From a checkpoint of a small transformer trained on Wikipedia.
Training: a variant of Adam for these matrices, 769M tokens.
Each number is 500 + 50 x the weight over the matrix's rms, rounded and kept within 0 to 999. Layers, rows and columns count from 0. Numbers have three digits each.

# layer 5 MLP gate, 1344x512, rms 0.0182, rows 859-922, columns 32-63
386524571597419516511562470413459519507425524495464530587511496466526510479499491481491555433522
474539518469395495462469579452506502507437479398522479479539512599508488628470519471435534503586
531504491583385536437495492482518453592539507467457482490557430552550471504486508514544453550565
529557526457546422580526468489505485494520541450542537491479506450579500409474510516563582428536
480430557543465502493553510470610450496448571507474507468509493451502497489453456485608547494430
517555551572477529501470510589453593565448488569468493423519392503541497461522440449493563476495
467519499465430514500486546460601587536462460475556493612526524558522480622539467478569521544621
636493449526466511477452509615566568515469471505496493446420512435485548524505629581562543474500
425511421565564569553471532569548545562432532523473520526445590441489427439474492525466511548473
541542437558476467568493474538518504429445478444507457488522466437484500481462541490545447492506
610415507531581528522527511491478472484506398505569537472540516470522634428534474530517533489464
571478526541469449490450448527462488460537524483489610501538485479481550581524534509543516496451
445549435613479421504410523457474522554476521531509402413489587431601423507422471488487482461493
486555525436484489561495505504550458551473538520431544489533487431505511450501435528481457511498
498485465505559451505494500542570453496408463410471533550597497594466500387472558476502517531528
545574472569478511521501474499487448476552583499551529505513528454533518508459459446427486471603
507442485532508574443557610505562498463485416394521552467561501566561446509597613561562498591597
429514452433471575529586516577504497504662450511446550527507544525483461502465497446529605537454
462427549581479500480539481533555482479461595565451498508495500397495490603465562521383392511467
562468456487509392481413527483511424480474543500458477453582466508478439518528402564540523515450
456430541515438404498498563617608442395506588507539593483451493508417494498530480545484540496457
582471472442459423542517502471510449564523434444529561422482546516467572505525520522531563492409
419490463658549464527489508557535481528471470517424450484537484516570494495479481479527590478529
463428602550435475543502590479539517490524491526470523525532557417471443530543462451539533475521
598431550486469501393482564556515433472510510610453586510449593531489473410564478467576523515492
512514471599478526544474508457479533482550492495340485561421430479502546462511510531532518542532
416547500582433525514523499470375470513483491411460532548506546541520498547480522520555463484536
471500545444511523573548589508528477367465459521552519566555442497465459487509528531481542531440
535475530577502481522493496442426492427578584580560521450496494543484512582519532527436492473528
554528567508544474566520574526565427505532437510577611510556612525517480486521443480465564443482
545583475499433483454475471525503501548478470470472483495476487472534473444506513483504451446512
429576490627479590449584431502486428611498449472493545462482490554568523631469485541498510407561
535470520546541486541369509471515486495461507455516563555591522531564515493527495517507576504454
567506541557526414437458598450466490493517527567499515445476450550490533510480459520518486461613
518499527547564550475462491481522502557427466459588463475385430579369486524510606588497522505547
639424478613598508542429524543564492504459522582422503483481533514532580463483447537529459547504
576407490465453579529489473537518457499418541528538556475490475493439500419480460487544553490540
577519486582422462491482488478452469427414550516441493519449440494545674488408526526561560506438
622544473523500537501448510551601546510440542457476486508549498537507542414387559508548551535513
567520532476451457456575557567497503587481604475572541568446445516489457621514508444469624444477
502351559586492548525441501586533415496497605553494549432473520563490536523535451430484455528489
482568513481533508409529515493485563538526566424540526502464581581497514505499524382485419520488
471533527444563544511385506470535485504521482532520504550528495546553491517434496450571538505519
505542526547467454488489481535567500492537431455614530405437511483529468488417503431470484499522
522488511534492531479549509466488467406448515579511509502443464507542528501488528509570558504444
550536480461589497565509515490447452476533464505443556424518501499454548388541452455479522478501
542513470493525591454444608587484577463523525472507528435422489512515500543404474530462525536493
576405535530469493470494547467470534570512565433463567543561517442622548593516440514481490522553
533556509591599463543489504601471451448483439487475553465449611444496566421542459466549481530400
557498510569503476486526620428507504508409558546508501504499429506385451484523564393478480518377
609443570535464479575531494620626522536495466471561592439549511510546543501476471477513503537516
507629524558432508407490432514484531550456497500460512497432421492482475532498455490515549505532
465544482555541436513485529497576476507491477416532458511507508579593531496479552605546455517475
508536514556513549495413526550472515504508533528449491532574533506678435495489459480529461480484
556562473439542465478483611466445498457494515440450546538516533489502511504486603484486475486538
508552523666433528445532447483483448536554490498517481430465454477548492516413516522516592484512
554513534624447559474599463454502431550560539526544469513531464525560502538451425514488516482485
362553493503519512495466514533545486528533512475524617551499531490503410460540560532528572484466
528506495489499524448485571520416567502460380441503488438509558565552514467537601521417449469593
469517521526402418430525461556418544531512455444552486420547460461555578558462439611485439498487
473514515510515500443453439466567487449386602532526502563462530535488412486541486537539537528388
524542523518511518522536530515410457539559547610436488457525502538608468460499492579457532554497
503536560494468508510531448571524556417454547490583440598497486450425547525517525428554497514535
448424499542479454496452528494622397609525513486544512557449560504540463500419480558503442418433
# layer 5 MLP up, 1344x512, rms 0.0186, rows 859-922, columns 32-63
381603486481430507548507457411522498572491444471596436532574591574550602521440566568363482458582
479530451415494499507528435526488381444440478515482449432608495354423468556476541549381523511512
579492520550426457427508559497488496505555380501503537419436467550534581500445473433551495565591
512524467453536486451512566464547483411540528528529446520472495388580521499473475561533514487507
361521504563530431453536449569614536543492593485542409467495477506459566540406581490449435432487
517576396504504523444471573540479421492591402503540543507400613585459498552529580529452368592479
472547518387487445471609475469484441549477489464450576494535519559427384493490483490582478474549
398473483490526455555474572356510471569607507478494461494578473505485506464512428484449427543510
532523483492466505484461585501502554500481486495458543487475509536548548478585444537581533569439
477494486486497499580534467527479538518480497479507437513500473539466505512450530491392493499496
472475569500439507462535420517511491512524492456552495473528449493463442507447458541410510505504
532469499566521469473565530474563578537358506408441369407459496504535490477486512508536516463501
527511493474566479535551587583493443477543432472493496595477521502478519431549485543523494460496
612440500550478433425451581428548566506572455436538469457486550578627441532550510523459593474457
489405454453529541560540518507505574574481536459404571456469517479481483520448545413411496476578
421543536506464535486497494441482462544484451504518421641529426447525566503431564486515544490470
486556472549472467523600523487549534602341468505480479500485439570468536455579457448477514531482
490472427537550524482593460581521481515643495599444511494505463492469515402504410500550558541464
463487473403506555538457479388548516556537432460526374506495485620456479485528509507565550503543
428477457520566504513419467476471554567592537563567414474540476591515430541450450442499509402519
521562539520586377426457590601587474496501447466524563487391520522500449482485524567530381512482
560549462494455527462509589482487543555532554433493514441464446519444539451449521499488486559445
491486496484541542469505495421453493528484482461487451565496446553492439538548542444491510564537
496575525466480435444501433488520509475516546490485447433529472581441530500468555498496472453538
485533519419625465614464449567560449509496542515485421529537518537539466554545489518474484500516
547398514553537542514477497468448558530452488510480486588629606443590577443498445589449546490549
560493541471435474502575531435422515559397500468504519528559474497623459536473478511470525491513
482474528536503483463565465532529473511485522481513459475553478566437531513502543494451477505477
546546477542473448496535499569463541470579423449534496486577472551444515460521566577381536511536
468465572382522522582490493496492474483493466521591603528515576586476483518563449504435537483565
420430463509538496560522497412503504526565507529516472511541533521519492537490474543463507539479
560492539460508501471486470460534518408497545554486470501552539535535535545578494489456557502481
476479527545534585566469465396497432434470468434548476484540460473556562447505518473450546455510
532479523535447475537504596488507469525499537486512487561456544507537494499476453520522448498550
473492485524521448443579482461531508524416525433523457529508483518483531490497449468505453520478
426557497489513567554506520592442470501475415494609570575439516550432527547524488402528512459489
447543425454547491515425498476523492502550460458546410396518526435541479463498500611464480502436
547488394485483560561508447454521451477479485461503412484578543503554550461482475451481536438493
383486517476500374545469512512540498540499510499539556606533546545547525536495548500483507521406
468485492532541477498559532419520465425490453493575550435366423509470472548526535436370400472475
446500522438504562479497540502505444448477426524487543526486497520577556507535555521533627490479
490491538472523504478489530496535569521478516486497539559449529530492443449491316530402429484489
485528573577417562577541454514422516506471470488578467481499505536499456453435528496431420563492
463469474472536517526510458450509326577550553531521487443531573531557506537562443606525525427453
487525539495484497549535517544521601514501461525541496422432485492472509542459521505516469527487
531464549532416447520579454569467525490522564475500505572494497538521457479561529525498503513549
400519554541532432472487539571574524483534496515492498438499564527459463543518576435528473528512
464472557373472586594559490569445541466452511482516494539471411447390608390506399556490413505531
447415617475611519467424450570528462425592460470547504444530425441408442571481544406486511517534
458503497513602524674472475572440556500478503528511435468507613465548481508482493469538511523569
464515473511517462436406494347447529529485481516544430445444468463455450472558574531527552478471
535566551450559551422502481455493482492489533477489487480388443453518490465481573546532520472442
513526553505461537555512559480514532425495459447541455566528436492501474597408530508461494571523
547490471416501503462629422478397546532593442514538429499481531524431546578499479532513506486460
523485458436447510488517470465513495475515488493571465511480546522508438541477518508463480468503
469443542463541544386509492443392541440580620461492581517503504516519605552512466517540545489521
532580499480492526532483508490557464547479462523516456547555464506483557422429495536552500545459
520550530485586359492538495493495430549558412470544454368517485402488448530494500494522539528504
529504516517411537479468447421451499469535544521534523442507446486490474530508514565492510486501
440520523560525496519565617542511504545516474438562448518512496579642501502514496460450537489443
623435445530442549460530497524450453533509500511556432391516575454547458493525487527542478479597
517520434443526509478561474481589512532559472500514555589436517518469481480542446497494530436538
452538575553415518482571443505381531516571544479518493536514480543488471557504470396428571531502
485555532522555543527433519488370507475440471429522485503525430558492417518617460538559533325529
# layer 5 MLP down (transposed), 1344x512, rms 0.0165, rows 859-922, columns 32-63
535459403554522500445427516524502442553513533544555460453506474516531449498487436519527409514518
553546427571551488415435560390480596473531506475498531454489548623543543511567574480579597431536
384561538476498472485559600488547500606515539491466470500572495633507440470463495415451459484580
460479557541500506518469521561571533498515531627462412490466481566554453453415497443413484495509
587571585449567479517525575514379543543378452505470521550580531588506526529522542522465459618443
463521527541483491530438546469370501477536534535497552546560453484479428515469503477543431453450
479481478622432459573547599403442516411418555531520472469494505577406493459569518538468467476563
618551488561477534462490461423524555527489491537491415451393514507440509422466533528635482450583
460476500520434397499451453580569434553565492531511384540477542466521416484406500429392476509517
527506495468515442407477501467561458486511438507427573443508520461558493543521474481577494442516
465484443471508503572447536455527530421537531510438541620518490541551514534550559495564495501462
528560505467597553534457420507434494482602466532529600565580499519405536585539453524583458463520
488523404558510440466531520477433518530493430566474524489482474440570474583488550454442532402446
512441483436457477561521544435490494540530490465521497460538441469578440524564502469517514567484
563583515538461526464439487470497543508586479594535488535440494502501607516526513580580422487430
529488599573452546526469518501548515581421442524503521500433456494477504517628454545495469554522
528414426485537559474473509478534480531407561432526398404473509547603474470412454447430515530482
536508561483399457493416515481490528466351582455489480493467467525490507497491589469425377471515
487475489569471442530517446629569432436443542577480510484514565365540465550512478508384437539481
567448424477544401393409485500440444524473568495507584442481469450482520501533530529491523471456
442494516516367448498476478549546398348435580476526540506450563413439495514458538559504642547464
403465583579485597509527444489469419457443506507516540423567490469467537424583436506490552487517
593509475407452532506506513489407435523554521552471616503476518531467471554512528503467469447499
478511554510555568479599592474481455560418409495530484535514539492516412454636444511554476545477
596427488481477502388424490515540476449453517568497462475430602541518443461400432437565483506518
500484492493549484548458310531459412489476550450387506463594453433569447593512505606550524550452
455512476552481516450543478576537490423494476372563453471592558527452462532517588464393454432539
514560492450562534582440435458450554488506479531501497493527523401532449437471487528529547642561
439482516480527574513485505400503526532467549568542572518424535494476544517526444470548477502504
485554487510383519460458541379487447498435559442467436521498566443334466455547537557482501484476
498455342500501494557492509462478394492521464498456481546524465466548454416514552432463486458526
454485471427494476438491534513494407515565429452467547500428622513579533465598475422510574454466
462574439418503474418613551557487554478569519623465435478462485475446448479537472490449418504539
434551459467523539501479528502519493496533488490487539487491503499453609454527508449512432494490
508546477495445595527463480565480442563492521614507476506499497427433438495613526470595482470522
483517495466584429565512512531511463471535480599554511420473552446461555447551517444579541488573
568428512543411546489533455496549506597485528509532527519545529490494521492518453432497511495550
390481533506582475526457512563513525567566442561486573530466475448480439537562548522582485550501
630485438532514551548513437533502505442516542390497428424548501469512467444445504473493503509564
453486476517497478624465488553472460411478522435482371560624514552476537414450497594497532543526
496529551535401445533540544443575449536387533551477450491524506546433469476622421501520455411477
494528521527563440514457527526519402568491503518444552512547455513512573519531617498611538467528
544395366507578507579578533567488532460438528469566465488551470450502500461593545461510496513592
492504597558448514525481573519557436393508492536511590512541499559482468496430464502519542514403
519525444528496544438483481478491368563497556493489483492535541515542493490521478505516497472506
543564487501543560492510533415517465433561496578449394483545439582424518510485495491608479547448
552425460426453475577416441460451516484507501517598438568490499482536493461435453511541520486493
431517547490462518511506463548536392475411486467499527474479496523530424522493451454504562451504
421457618593530480439543545519518488521537536514539582476391466488570574519485520452591526483474
561544577518441408436502398551446444477484506534506527500561401517544519562487506515546432498545
520484487473542511472594499543552506505573463449494641482520546537527514513497513498531593543531
535404539448536503583527560414558449513534533532510553459541484511546523452449535512487546537545
557416517463478586534503510497556516563500539601417495545517499433463448533463432508526518457532
540490498553521546516519471551459497501492510552541405485476534425503428525441516420511422519496
563510535531540477561517501551488564501512478439537435483530510481496520432513434495488464505493
437538504538551450355445488421470522532462491402507517567573500533567556534483533537527521502508
563486461561541469449499539559517532546465464488538550483429495488549538571458510470404510418569
414497498559522498492504450509449425437548518466471578457546487482500570446542542561463470495474
448463453472494449482536485591540495445507469506499489515455562476550449444504556530520594455492
504541532492473405518513515491521537553456494514398583444423572507526561497519457567503476419537
405513491435539468542419499460569527470428494483451527611415433545464538496518497533431473557399
478617477508541557564519472490456488534461527558534479524480473541547468535560470545446572536539
525499382440509436491402517486526547498465428557479554432553504509595427486533493607505550488405
423453437544475523458426439499540457542473529479484450555559463542561585550416541492596500409534